Each number is 50 + 15 x the weight over its row's rms, rounded and kept within 0 to 99. Layers, rows and columns count from 0. The size before them is the row's rms in percent of the matrix's.

# layer 3 MLP down, 96x384, rms 0.398, rows 0-72, columns 192-287
102:64 58 62 77 40 60 47 48 60 22 26 75 40 52 43 42 44 39 45 40 49 66 46 61 41 54 51 44 34 42 23 28 66 41 45 43 51 56 49 26 68 36 36 60 58 29 65 42 25 54 79 40 38 51 44 82 36 48 40 39 60 31 43 66 48 33 59 28 24 62 20 79 49 48 55 45 64 59 60 30 49 51 40 59 48 47 43 68 52 28 64 31 65 30 29 30
097:70 45 56 62 50 52 79 46 35 70 53 36 53 51 45 56 42 36 55 63 56 61 36 49 25 41 47 73 44 38 45 61 67 33 63 49 50 42 53 38 36 52 54 04 65 21 52 67 31 59 40 35 30 47 62 16 55 43 35 51 50 32 58 27 53 60 28 39 26 68 65 63 35 43 46 50 37 58 40 22 62 74 57 70 23 39 44 60 61 32 68 64 66 52 54 39
101:51 68 67 65 43 42 47 26 38 65 66 31 58 53 53 62 57 61 41 66 46 77 35 55 18 61 70 61 48 56 71 56 56 15 82 48 62 17 76 33 52 67 45 44 60 84 43 51 37 37 49 74 49 55 52 53 53 12 24 34 73 40 45 21 42 36 51 73 36 70 36 64 29 47 54 26 49 47 36 60 66 61 51 51 65 39 75 68 51 62 77 53 49 54 55 61
095:57 49 71 39 57 72 38 52 53 62 72 52 60 44 63 62 67 42 51 58 34 40 51 69 51 58 51 39 44 75 61 40 63 36 41 74 70 37 61 41 56 79 72 30 50 36 40 63 36 62 41 40 57 54 67 45 38 58 60 29 63 70 43 54 54 71 59 56 45 51 48 51 35 46 51 92 78 66 58 23 51 62 54 54 62 72 55 25 39 12 36 53 61 64 50 62
100:54 52 54 49 36 58 35 33 52 49 56 42 50 53 40 50 41 71 26 36 44 70 52 76 59 35 36 31 75 27 72 23 53 18 41 49 65 49 55 60 39 58 57 50 55 58 47 65 63 63 44 49 61 39 20 36 38 53 49 25 66 54 29 78 51 54 59 32 58 50 59 59 53 49 29 46 42 56 45 56 59 54 83 34 38 50 57 72 52 40 59 38 66 55 42 52
104:61 58 47 45 13 63 49 39 67 48 69 54 30 60 84 74 58 37 48 49 46 32 62 78 56 71 44 26 78 29 52 40 88 36 35 28 21 50 46 78 64 42 70 50 74 47 33 65 45 49 47 60 31 53 38 38 46 65 46 53 43 81 61 23 56 41 77 84 48 51 56 67 36 40 47 53 75 70 61 47 61 83 60 44 65 68 39 45 51 58 48 50 54 39 60 33
097:54 38 43 64 15 22 71 49 71 71 56 51 70 37 64 39 51 55 53 74 51 47 43 44 52 67 48 49 43 60 46 46 59 60 36 69 45 31 61 55 63 72 62 71 55 60 81 41 71 42 72 56 66 66 62 15 37 62 64 44 48 56 42 51 45 37 45 55 03 71 53 42 64 59 51 42 68 62 70 28 65 75 56 47 59 54 52 73 32 30 70 31 37 38 65 41
100:41 51 70 35 49 33 58 56 40 53 38 81 34 43 50 32 49 57 22 45 19 48 69 45 46 61 36 54 65 72 51 47 58 65 67 47 38 58 37 54 37 52 23 35 67 54 57 44 55 30 52 42 39 60 18 44 38 85 30 39 53 79 57 63 40 40 40 30 61 52 55 33 36 53 15 14 36 68 42 82 28 37 58 43 56 51 62 59 50 40 48 50 84 62 54 38
104:29 46 70 51 42 28 79 19 75 43 25 33 32 74 65 50 35 40 16 39 35 41 38 50 45 74 28 58 21 43 49 41 52 89 44 37 25 74 33 69 45 57 54 48 38 62 30 86 40 61 61 45 31 42 30 48 50 45 41 55 34 40 67 35 45 53 50 61 52 48 67 50 60 50 74 46 49 36 62 37 30 67 38 65 38 42 58 38 46 54 73 78 48 34 68 55
096:30 64 64 47 52 50 57 25 59 64 70 38 59 54 50 50 62 32 76 71 45 44 44 60 69 33 51 71 07 66 57 59 53 67 33 51 35 67 54 70 41 47 61 56 76 48 32 77 39 67 52 41 68 63 60 51 72 09 41 49 54 54 76 72 74 51 62 45 14 73 39 50 61 58 77 64 54 45 62 84 42 74 48 45 53 51 51 54 52 35 62 57 51 43 50 73
089:47 50 64 70 45 60 60 39 52 55 45 58 58 62 53 58 68 55 60 36 51 32 33 72 70 30 45 64 38 57 29 80 26 27 42 11 40 33 66 41 53 42 68 37 84 43 76 57 72 54 51 46 21 60 45 70 48 75 06 70 23 34 23 42 56 43 49 48 57 67 72 54 61 49 78 46 59 51 55 58 41 54 38 45 50 41 31 27 57 49 46 42 59 49 40 65
100:68 59 61 29 85 26 43 68 49 40 67 20 62 45 64 79 30 42 31 41 51 56 42 51 55 53 57 43 39 30 52 48 38 91 82 66 67 38 80 47 40 28 51 51 71 40 26 58 31 79 63 68 77 52 70 70 40 34 89 58 52 72 67 48 45 65 46 48 74 31 37 29 35 48 55 76 69 53 63 56 69 67 51 59 50 42 70 38 47 46 58 43 45 60 36 50
095:61 46 45 46 58 43 57 99 23 63 47 44 46 25 46 53 54 64 46 50 35 48 26 47 61 47 66 20 38 54 62 53 43 42 79 52 58 54 38 57 35 59 43 67 39 30 49 59 52 51 53 39 47 47 49 56 17 49 39 57 28 12 38 52 50 91 55 64 94 42 38 80 44 52 63 47 69 32 31 28 41 49 35 56 86 50 57 09 30 64 26 53 44 58 39 39
097:37 38 51 53 55 43 41 39 77 79 27 56 31 48 55 51 25 50 54 43 58 37 29 48 27 39 76 33 41 55 70 67 15 51 66 65 34 61 63 77 60 76 42 26 37 68 51 61 50 43 81 74 60 59 15 67 55 45 63 67 52 48 49 61 49 77 58 52 52 41 37 48 66 50 53 47 67 48 47 53 32 78 46 43 38 50 55 48 30 52 43 44 48 42 92 26
098:37 16 62 59 48 56 57 28 32 53 69 66 48 44 46 33 73 52 43 70 71 79 77 39 41 42 63 78 48 07 64 78 48 61 49 63 61 73 39 75 38 56 59 54 43 53 87 48 19 46 39 60 60 29 60 62 32 48 58 46 60 68 47 76 50 38 65 48 31 51 46 60 31 47 30 42 34 54 53 60 63 77 37 82 58 28 65 64 34 40 64 49 27 78 85 60
113:41 66 83 46 50 40 62 60 28 63 42 53 53 35 57 68 66 61 68 60 50 55 52 48 58 69 68 74 72 42 72 67 59 57 57 33 50 74 50 38 48 32 51 73 39 51 65 51 34 61 66 21 61 72 34 59 54 68 61 69 31 52 80 41 60 57 49 71 24 28 44 75 70 53 73 34 61 61 69 50 52 69 35 62 69 37 51 42 60 70 67 47 49 53 47 59
091:51 40 52 45 26 62 43 45 63 34 66 46 30 57 67 61 50 80 40 48 55 38 55 47 65 39 51 44 72 43 62 24 60 34 46 66 44 44 26 26 72 51 68 63 40 46 47 58 68 40 56 69 72 66 61 76 64 47 82 70 65 68 27 69 54 59 35 42 68 34 49 54 38 62 47 48 40 43 50 47 37 40 36 51 48 49 19 31 33 30 38 71 39 47 42 77
105:34 07 48 51 55 31 66 52 51 58 64 51 65 31 60 62 64 41 40 61 56 57 70 41 39 51 63 41 74 14 27 79 54 10 47 74 33 27 52 46 62 68 55 60 36 57 81 50 45 42 31 65 42 39 40 49 74 40 52 48 35 59 29 48 31 41 31 76 33 37 53 46 38 58 42 32 41 18 44 48 37 47 61 25 87 30 66 43 64 36 36 48 40 48 53 49
100:61 42 43 30 72 47 42 55 67 57 25 68 65 63 44 42 41 61 81 40 20 41 47 58 43 57 61 64 48 47 44 74 38 42 53 64 39 36 71 56 65 39 50 65 36 52 51 66 27 37 26 40 64 58 56 29 28 66 60 56 40 54 68 50 41 50 51 41 69 41 16 14 30 43 65 21 48 60 35 46 60 55 31 50 55 56 47 27 74 56 53 54 35 41 42 17
097:47 68 88 46 47 65 53 73 42 61 37 41 51 59 40 49 52 50 64 40 79 67 35 56 52 65 75 54 51 35 35 60 59 49 68 35 68 37 49 63 65 62 44 39 46 60 29 40 47 53 66 27 45 84 79 78 64 55 61 64 40 36 50 45 39 67 75 41 61 77 32 75 42 54 63 47 71 62 48 27 48 50 19 49 40 60 44 47 71 53 41 66 05 15 41 27
100:58 37 65 34 42 54 51 44 53 41 63 76 30 32 37 36 47 44 48 37 54 19 48 30 45 51 39 61 46 53 66 33 61 31 38 56 48 33 55 52 62 21 65 60 64 83 36 25 69 45 38 24 60 32 28 39 67 65 61 50 71 53 59 40 30 22 53 35 24 46 34 40 48 53 56 57 51 49 46 32 71 62 51 39 67 23 43 35 72 48 60 65 33 70 43 43
100:73 50 30 54 53 46 27 55 50 49 41 40 42 39 32 11 38 37 33 36 47 58 47 34 49 32 70 71 61 52 37 52 66 38 46 33 59 62 24 66 44 55 48 39 50 73 18 30 67 31 45 56 68 56 47 22 41 28 46 20 33 73 55 39 43 71 35 34 57 44 35 34 59 51 64 49 45 45 65 40 76 34 71 11 78 34 49 33 33 62 63 71 53 74 44 27
094:32 35 42 56 42 28 50 49 40 61 50 46 56 46 29 77 56 57 67 42 29 48 46 44 47 50 52 54 65 75 40 67 49 44 38 69 51 52 34 34 24 36 35 47 26 40 63 49 62 39 48 21 58 16 41 34 65 48 61 47 59 65 41 62 44 39 33 25 29 41 67 52 30 47 48 55 57 78 49 56 41 74 35 76 74 58 23 46 67 53 47 40 49 69 63 49
110:66 73 46 79 63 76 61 42 43 28 37 48 40 56 50 45 40 37 42 24 50 54 38 57 71 47 41 45 65 45 46 21 54 65 23 47 38 67 49 53 53 53 69 58 35 30 27 46 27 39 72 72 58 42 45 38 66 49 43 39 49 36 44 54 27 63 84 75 58 71 50 53 41 52 63 38 46 40 32 60 48 67 57 28 61 71 52 41 30 24 78 54 51 45 41 53
099:63 74 31 41 57 51 37 55 72 40 69 20 45 59 57 59 57 41 29 61 40 44 24 61 42 67 58 36 48 30 43 31 50 56 62 46 68 07 37 48 58 67 49 39 39 39 42 44 24 38 54 43 89 49 56 71 35 31 91 31 42 51 55 34 64 46 60 33 60 31 28 41 54 59 43 63 40 59 54 59 41 77 20 28 53 53 57 24 27 29 50 38 56 51 69 51
104:48 55 59 24 33 68 59 44 36 39 49 60 53 09 72 29 54 60 28 55 57 58 43 69 56 58 71 57 73 39 55 50 45 32 79 61 33 41 71 22 44 85 64 56 58 60 24 48 57 64 57 57 39 32 65 51 41 51 70 54 62 41 64 55 67 51 50 55 34 39 56 38 66 50 39 34 69 52 40 38 71 44 39 43 35 40 73 46 40 57 33 60 43 27 47 54
101:47 36 53 76 37 25 40 74 28 44 58 71 75 23 83 40 57 70 71 58 31 05 63 44 58 41 31 38 59 54 60 74 53 28 39 35 30 51 53 63 48 61 36 57 38 37 58 63 51 76 43 46 37 59 59 61 49 69 50 37 51 50 35 46 59 54 70 57 28 63 29 70 43 52 59 67 51 53 69 70 67 42 75 75 42 35 43 34 40 65 59 78 55 55 64 60
100:51 39 67 86 59 30 40 36 35 42 49 37 49 38 41 49 56 49 32 51 65 75 40 63 79 66 47 66 69 14 54 43 59 48 45 45 61 59 38 45 59 31 32 44 41 54 61 49 45 44 49 65 47 37 47 35 54 42 61 59 80 50 63 63 54 55 66 55 58 42 70 43 52 55 57 85 43 33 42 53 70 41 40 74 38 45 83 57 66 25 39 45 51 58 70 69
088:58 53 45 48 62 39 29 61 76 66 38 53 86 25 57 63 43 63 53 33 59 31 16 61 44 38 60 43 65 45 53 37 72 55 80 60 63 47 53 31 45 66 34 63 58 41 54 26 51 45 41 58 56 38 68 48 70 40 44 46 55 52 63 29 37 43 53 55 35 34 13 55 74 53 43 53 07 52 55 48 33 60 52 52 37 31 49 65 27 54 38 65 51 42 69 65
101:51 38 70 54 59 55 76 46 66 38 09 48 62 55 54 48 44 74 51 51 67 60 63 22 33 56 82 50 86 48 22 59 48 41 38 75 60 51 70 76 46 48 46 68 32 71 50 42 62 58 50 48 58 56 57 77 32 73 50 29 49 56 42 34 42 56 80 42 52 53 52 25 49 56 54 59 40 39 49 34 51 39 48 48 56 30 48 58 50 38 60 34 45 48 43 64
102:36 27 39 20 70 45 58 50 73 42 60 70 38 39 84 23 14 50 42 49 46 61 40 54 18 54 35 54 20 37 30 66 72 40 37 44 53 51 65 49 66 56 55 58 41 47 63 38 41 37 55 28 37 36 69 49 22 57 34 44 54 31 50 63 50 43 41 39 57 51 53 33 53 48 15 65 36 22 50 51 37 76 36 44 33 38 51 26 14 46 47 61 63 68 38 82
099:27 62 62 62 55 70 37 26 41 51 67 37 60 57 23 49 59 42 62 37 58 58 32 50 42 52 67 51 49 46 53 67 56 75 28 28 51 59 62 27 35 39 46 34 56 24 42 71 82 39 53 44 44 62 38 47 50 66 52 41 44 24 15 49 56 53 56 49 26 49 66 28 53 52 30 29 39 40 89 42 40 35 52 23 35 43 63 39 50 64 54 51 77 53 73 45
102:75 34 67 49 69 37 44 70 69 53 34 62 54 77 80 50 48 53 39 59 26 55 57 48 55 35 54 56 54 50 28 22 61 78 40 76 72 27 70 66 81 39 45 60 62 64 44 61 51 38 50 57 55 44 49 34 71 34 54 55 74 54 54 47 61 41 40 49 42 55 46 31 63 56 61 40 62 66 50 36 73 51 79 69 43 61 75 49 65 44 53 43 55 69 54 49
100:51 44 35 59 25 40 50 43 49 66 41 58 68 84 65 42 33 28 49 18 64 32 66 46 68 42 72 34 45 84 74 41 39 57 44 43 57 58 32 65 59 54 81 35 40 59 41 53 60 35 56 42 42 36 35 37 49 71 30 28 37 21 42 72 55 71 64 46 50 73 71 49 55 48 53 60 55 50 44 46 46 59 81 74 56 59 73 53 30 48 50 66 36 68 44 35
096:33 85 61 49 30 62 57 42 24 53 86 30 47 48 41 67 48 34 61 36 49 39 66 53 48 37 37 56 31 43 32 40 35 53 72 27 44 22 66 41 25 30 62 72 43 41 43 62 45 38 44 59 60 57 47 43 59 44 50 30 39 60 43 52 52 77 49 56 49 47 31 84 63 51 77 46 50 59 42 06 32 26 56 47 36 47 82 72 32 56 54 35 62 61 74 42
103:41 61 49 65 65 50 66 38 32 50 32 52 69 78 41 61 73 68 55 52 42 77 50 38 50 30 38 53 30 40 28 40 50 48 50 81 51 56 91 43 61 41 52 30 34 45 75 75 64 41 59 35 31 48 37 27 42 44 48 53 87 56 57 40 55 54 32 45 37 48 44 38 45 62 31 58 62 40 49 36 49 53 46 45 46 45 43 38 39 49 45 66 24 73 57 47
099:56 69 48 37 42 41 45 45 61 67 35 61 55 37 75 76 50 41 36 50 42 56 45 55 37 20 44 29 33 52 27 59 53 41 48 07 49 54 32 80 50 71 51 41 72 46 53 54 59 37 40 55 54 30 55 45 43 41 26 52 26 48 30 29 47 51 47 49 52 80 65 32 35 52 36 36 66 80 47 36 46 43 62 57 60 36 50 54 56 55 40 40 26 53 70 52
106:32 64 47 47 25 60 54 47 62 56 60 55 15 50 43 32 31 49 56 53 60 54 61 41 61 45 83 41 45 54 66 65 43 31 31 69 40 92 37 33 39 45 69 41 14 61 68 67 51 48 54 47 48 48 66 28 75 66 55 34 53 35 48 53 43 70 27 52 44 54 56 61 40 50 58 45 46 20 54 55 33 39 15 60 33 53 17 47 42 55 70 85 67 91 29 41
097:61 64 26 59 47 48 63 25 57 59 62 65 56 28 43 08 65 14 54 65 43 39 29 51 88 46 54 68 34 65 51 60 51 72 29 47 41 39 49 37 46 59 47 47 34 65 40 59 90 55 50 77 40 66 40 47 29 50 65 41 80 54 59 62 47 57 35 56 54 41 30 58 45 49 50 51 57 64 33 44 66 59 65 36 55 72 15 71 53 71 57 77 53 45 09 60
096:21 50 53 77 33 33 14 56 41 53 34 69 64 40 56 58 29 57 40 39 28 39 47 33 64 64 31 47 41 44 56 61 21 45 53 35 54 67 21 31 43 39 50 52 52 41 10 42 50 46 58 48 46 35 44 47 59 53 18 29 39 46 65 47 36 50 52 49 64 79 75 52 46 52 22 45 48 49 58 41 54 52 61 40 62 46 43 66 40 58 71 29 50 69 43 41
098:62 21 48 37 29 68 55 61 23 57 39 38 39 41 30 29 61 40 73 55 45 29 61 65 54 56 60 37 82 53 86 32 52 67 61 40 26 24 50 43 71 55 41 61 72 58 69 24 60 65 11 72 34 49 52 67 79 66 54 48 39 64 80 62 63 66 51 54 65 28 31 52 79 52 53 59 37 51 55 59 62 63 35 30 46 30 27 47 52 56 59 77 51 44 38 54
097:69 58 53 37 34 57 55 34 50 63 44 78 38 37 54 15 59 52 60 62 58 29 51 22 53 60 61 60 55 21 43 31 31 43 43 44 48 36 29 38 75 74 40 45 34 21 77 53 62 52 48 51 73 56 33 56 16 61 52 27 51 57 65 80 43 36 63 43 80 61 60 62 40 42 65 56 36 60 48 47 44 57 53 33 45 57 68 66 33 61 42 51 47 75 44 25
100:41 45 44 50 37 37 25 44 58 58 38 48 22 38 32 33 53 53 59 53 61 52 58 39 63 23 49 52 57 61 25 43 30 46 66 34 70 36 55 27 61 66 35 54 38 57 54 46 70 62 60 50 44 64 50 51 18 52 46 44 43 64 49 31 43 62 37 60 12 53 31 79 51 46 43 63 53 31 47 36 21 19 53 46 33 62 15 58 65 60 49 72 51 56 61 35
104:46 43 29 43 43 30 60 55 80 28 36 62 45 48 55 45 24 93 48 54 29 34 69 14 44 71 59 41 48 36 43 50 54 44 31 32 58 37 46 29 33 58 24 46 25 31 68 41 42 22 45 35 41 59 58 50 44 56 42 27 44 67 44 36 49 51 56 31 50 64 32 32 40 48 68 46 34 59 41 42 60 43 52 52 33 33 32 46 26 24 38 69 52 53 57 39
098:64 55 46 37 31 47 42 60 46 76 81 41 61 85 63 18 30 61 57 46 51 46 32 51 67 54 39 42 42 51 55 66 74 34 44 39 51 57 66 60 31 38 57 64 44 35 52 67 52 46 53 47 31 49 72 15 45 47 49 41 56 48 59 63 30 27 54 39 60 79 44 54 47 57 52 58 32 37 38 55 64 71 40 65 17 45 49 26 51 70 60 40 37 26 34 34
093:62 55 55 64 59 61 48 48 45 37 61 54 67 55 74 51 51 47 33 63 68 86 61 55 38 40 55 69 79 53 66 54 42 58 51 51 66 72 77 51 48 55 69 73 71 63 34 91 40 45 41 24 69 69 57 49 58 58 76 57 71 46 45 45 75 29 48 64 42 48 33 62 63 56 48 57 68 19 68 51 63 58 88 38 47 63 53 50 44 53 63 47 59 64 53 59
098:55 43 70 48 55 67 50 46 60 46 58 51 36 59 32 51 55 71 40 32 55 48 50 53 35 71 51 57 52 70 76 69 45 71 57 50 73 56 69 46 33 26 49 55 37 74 39 58 45 51 71 63 68 51 68 47 33 49 58 32 59 64 60 47 38 51 50 66 48 52 52 56 32 46 44 30 68 45 55 57 53 67 35 39 31 58 15 61 45 51 63 42 44 55 50 42
099:37 70 78 44 40 68 68 55 33 20 56 65 42 60 33 47 37 35 47 52 54 45 56 39 45 49 60 22 62 54 62 47 43 40 65 79 55 40 41 45 19 66 39 48 48 52 38 67 56 14 58 65 35 51 64 40 71 66 35 17 57 35 41 71 46 58 52 42 50 46 33 30 58 45 50 64 70 55 47 57 56 43 52 47 35 50 58 42 52 34 48 61 60 38 31 37
104:64 46 54 43 52 26 29 41 59 60 40 70 36 46 60 53 39 42 78 11 53 53 72 36 62 58 57 23 73 58 65 29 18 64 51 52 53 41 45 48 52 39 32 35 43 44 52 30 83 29 46 50 68 52 31 67 45 66 53 74 61 26 40 20 37 64 60 62 44 38 51 33 45 39 61 60 39 41 26 15 55 46 44 39 17 51 57 58 69 52 65 68 25 55 63 55
103:23 51 28 52 22 26 33 50 82 61 39 46 31 68 27 72 34 62 60 49 55 56 18 42 29 75 51 44 77 52 50 51 51 52 45 45 65 84 55 61 63 38 30 34 36 43 49 27 79 33 34 90 18 44 43 59 45 71 47 76 69 74 59 49 36 37 63 35 79 41 41 46 54 49 49 64 63 66 49 46 89 41 31 58 44 47 36 59 48 37 26 38 32 43 53 29
101:55 59 46 37 50 63 54 50 35 44 54 58 28 65 18 44 48 53 42 50 48 32 71 42 43 36 55 56 57 63 56 51 34 45 52 60 64 34 79 44 25 84 57 69 18 49 60 67 55 54 43 38 50 74 37 47 37 40 80 57 45 58 41 32 39 66 63 42 50 59 54 71 68 54 40 35 53 52 57 37 52 25 58 53 47 22 46 35 60 60 30 54 70 44 21 61
103:49 38 86 51 48 37 41 43 58 49 52 83 44 50 84 53 41 61 42 61 54 35 36 36 38 71 71 63 48 50 34 57 67 54 43 58 69 47 64 74 91 42 48 54 48 06 42 31 46 66 45 56 67 89 61 50 80 33 69 37 53 55 52 38 53 45 51 50 30 41 45 57 26 59 56 43 76 50 42 45 50 56 62 61 43 61 65 59 38 61 40 67 51 58 46 42
099:38 79 47 90 38 47 51 35 56 41 61 55 55 00 54 66 54 43 62 52 52 87 30 47 76 84 72 57 56 71 51 46 42 20 27 65 43 46 60 38 52 47 65 22 43 57 63 52 43 59 55 49 54 38 48 38 21 46 58 51 51 33 44 36 47 73 35 59 38 63 51 51 51 52 50 70 75 68 55 33 33 45 22 46 76 66 45 37 45 39 36 61 66 54 51 56
099:38 41 63 63 45 55 52 70 69 50 69 53 45 44 39 41 58 44 69 78 43 61 70 51 47 60 57 43 57 39 71 59 58 17 45 34 49 43 57 22 50 57 63 50 40 41 41 53 37 62 42 43 51 48 62 31 35 72 54 41 56 45 38 55 51 47 34 43 80 46 60 28 80 59 50 37 52 72 59 56 36 64 76 35 49 62 85 50 42 38 28 27 43 20 49 69
108:51 49 45 60 40 43 47 49 66 91 64 97 41 57 78 32 46 67 52 37 46 59 34 39 51 57 37 58 47 46 63 55 54 72 73 62 32 27 57 74 27 58 35 56 53 59 56 62 71 56 46 45 70 46 57 41 42 72 35 44 29 12 57 46 73 75 27 52 41 41 63 23 53 50 48 35 51 92 47 42 09 72 26 44 43 61 45 85 50 38 51 34 59 44 46 64
100:40 56 43 47 56 46 32 54 09 62 35 40 41 37 46 48 40 65 40 48 55 41 34 16 68 47 41 62 54 45 38 80 50 41 29 46 49 65 30 48 89 43 44 68 30 52 45 62 47 51 22 64 62 57 35 52 49 46 59 49 56 43 29 63 20 38 74 44 39 41 48 52 40 54 33 18 50 51 26 69 35 27 78 31 30 52 57 77 30 14 52 61 51 31 58 27
100:60 32 48 74 64 08 56 69 72 59 49 25 18 56 21 51 49 33 57 45 45 51 49 71 44 68 20 78 41 46 37 54 37 36 57 44 52 38 64 09 12 53 51 31 44 31 68 50 51 39 30 24 41 66 49 62 47 58 50 55 71 59 66 67 57 61 41 61 67 50 55 53 45 53 50 63 63 44 41 60 49 48 48 17 65 65 70 60 41 95 79 51 32 29 31 52
097:40 33 82 44 66 52 26 50 68 17 27 73 41 49 34 71 35 09 62 37 32 26 60 37 66 44 70 37 66 41 50 24 53 34 50 52 45 40 35 56 50 36 50 76 68 62 44 71 50 55 64 63 66 46 44 49 36 19 61 48 56 79 99 46 53 41 73 50 78 50 43 34 68 50 54 52 33 45 38 25 79 43 47 54 50 55 51 67 43 31 52 47 49 44 41 30
097:46 54 40 59 43 30 46 63 37 23 51 59 71 43 44 62 60 24 40 79 69 43 48 53 58 20 44 77 34 59 80 55 88 45 42 38 49 56 47 45 40 57 40 48 59 73 59 73 53 22 46 42 43 44 40 39 35 45 54 35 30 54 67 57 36 29 40 48 74 58 32 45 34 48 54 34 46 68 30 46 62 54 69 48 47 62 32 31 31 44 44 58 54 10 41 47
101:45 57 60 33 41 49 53 54 27 36 77 68 76 30 70 33 47 94 47 59 26 37 51 50 43 69 61 50 63 48 58 55 20 40 26 51 34 65 70 33 43 30 29 54 52 42 54 68 70 41 66 31 40 59 64 64 60 37 37 62 69 52 31 25 66 16 39 54 61 42 36 31 68 54 27 23 35 63 60 36 52 42 55 62 43 26 51 57 47 56 28 34 51 52 41 34
097:60 61 46 24 68 47 67 44 26 64 68 69 41 38 73 46 30 26 82 51 60 84 35 57 66 44 58 69 31 49 64 57 71 48 44 29 45 69 29 60 71 46 50 62 61 28 55 60 43 52 46 52 41 43 40 44 29 46 54 43 61 43 47 59 65 42 63 71 56 60 52 61 69 48 28 54 40 44 54 49 61 52 24 64 33 67 63 28 61 39 76 43 42 78 46 82
098:44 46 30 58 59 60 38 66 32 53 74 36 45 65 44 47 39 39 34 30 30 26 40 61 61 33 27 74 40 29 36 60 68 39 30 58 61 77 49 47 72 62 46 16 61 44 49 82 29 37 52 21 52 42 62 54 59 55 26 56 50 37 54 43 32 50 48 36 68 78 30 49 36 53 50 54 38 49 29 21 60 64 38 54 39 83 57 52 60 52 40 54 73 58 30 44
091:47 52 59 57 57 43 52 50 48 58 60 34 38 59 50 45 74 48 31 44 05 52 35 58 56 40 20 46 56 57 65 22 34 38 67 56 46 44 11 53 36 42 37 82 57 31 59 53 64 61 68 63 58 70 40 62 40 30 47 41 37 46 42 53 58 50 25 84 38 40 47 52 35 58 48 71 57 74 36 57 32 58 35 41 60 31 59 75 29 62 48 57 56 39 62 59
096:33 53 56 63 51 72 73 52 46 38 48 47 46 17 73 41 68 30 48 32 26 82 48 71 65 25 50 32 52 48 28 33 56 30 66 46 45 38 34 40 41 50 50 42 60 46 63 51 68 50 25 34 49 44 46 43 37 63 43 46 44 40 41 50 54 49 66 74 41 65 32 54 79 52 36 49 75 43 33 47 31 43 18 52 47 60 45 28 46 29 36 41 39 47 70 64
104:57 63 17 64 56 67 75 66 28 61 99 49 66 33 53 55 56 93 35 49 49 65 41 36 56 69 54 52 70 23 40 53 94 38 45 38 40 46 36 51 47 28 41 82 70 63 70 41 45 49 72 41 60 28 51 51 52 39 21 57 50 61 56 34 38 30 64 31 46 53 50 69 40 56 43 67 77 16 45 43 29 68 49 71 59 39 31 48 57 60 39 26 45 62 53 42
110:61 37 50 37 68 52 43 24 28 48 53 47 63 21 47 42 33 32 70 62 46 44 51 53 44 36 19 53 35 65 38 35 21 56 49 27 57 22 29 37 46 53 55 42 62 51 48 54 53 34 30 41 42 23 28 49 42 64 51 36 62 24 51 60 74 60 53 44 45 63 23 42 65 47 70 40 18 74 47 59 46 69 42 53 57 56 49 64 34 63 35 59 72 37 48 46
107:44 23 57 36 59 36 50 68 61 56 48 52 37 62 38 59 60 56 43 55 49 61 69 55 33 26 60 33 44 21 62 85 55 24 45 27 22 34 54 75 65 53 41 57 53 40 19 70 22 26 27 77 58 56 62 58 57 42 32 52 60 34 21 38 43 52 57 62 46 49 45 59 66 51 40 49 80 34 31 34 47 61 52 56 36 32 64 51 62 52 34 39 58 46 48 57
101:55 75 50 37 44 45 76 78 69 53 67 57 30 50 44 72 27 46 60 34 60 49 40 43 53 28 16 26 64 67 51 48 58 47 48 32 46 59 54 51 92 35 39 93 70 54 56 46 70 49 33 59 62 45 58 47 53 73 58 77 35 32 41 48 55 50 70 62 87 35 40 25 23 47 21 79 65 42 62 45 56 43 20 55 41 31 66 48 67 70 64 46 26 19 39 57
099:62 52 36 37 58 34 66 44 44 55 52 79 53 32 29 43 29 62 79 53 52 42 39 58 25 45 39 69 51 37 52 17 35 30 65 37 29 57 28 68 68 56 48 53 46 76 26 46 35 46 52 67 45 63 29 41 31 53 73 67 67 43 49 43 45 63 53 37 42 27 39 58 54 54 46 29 57 52 14 51 40 42 51 40 20 40 55 44 12 55 69 47 69 46 54 23
094:50 14 58 45 83 57 26 55 76 46 34 25 52 50 26 49 46 16 33 59 40 54 93 49 36 56 64 58 70 13 41 34 83 46 51 50 64 53 57 48 50 25 47 43 73 79 29 55 56 43 66 31 53 73 41 50 51 41 77 42 62 62 61 78 51 36 65 34 69 49 23 80 48 45 35 68 72 14 52 44 16 64 74 58 40 54 32 62 50 71 36 73 74 80 57 40
103:87 70 54 72 64 47 54 37 38 57 67 62 61 78 57 44 55 58 47 53 39 52 99 68 49 59 67 72 32 38 60 51 39 73 73 54 65 52 58 45 68 54 50 41 81 48 60 38 36 71 59 41 52 45 76 52 57 40 49 42 18 52 59 64 66 32 20 44 74 60 43 57 34 46 48 73 36 76 58 63 30 59 44 49 60 64 72 69 66 53 44 42 41 65 36 57
104:32 53 32 77 72 63 83 52 77 64 51 51 43 64 18 72 20 69 56 75 33 76 63 41 50 27 72 56 44 77 49 41 67 64 59 38 71 63 75 64 40 41 64 59 37 45 37 58 55 45 25 44 45 70 52 79 44 36 66 40 56 69 62 65 45 72 53 39 61 50 60 38 41 47 36 31 20 61 53 52 40 70 64 34 39 35 48 64 45 38 42 85 88 51 79 74
094:63 58 52 50 54 27 40 68 46 59 45 54 55 54 67 37 62 36 43 60 29 67 70 42 48 25 61 79 52 23 81 43 79 37 47 33 44 36 34 31 43 50 61 33 48 48 41 56 42 45 62 36 44 20 40 51 55 63 54 62 65 36 55 21 62 48 39 52 49 49 56 56 30 53 65 54 53 43 56 31 60 58 40 28 78 44 67 63 64 65 29 62 42 61 62 87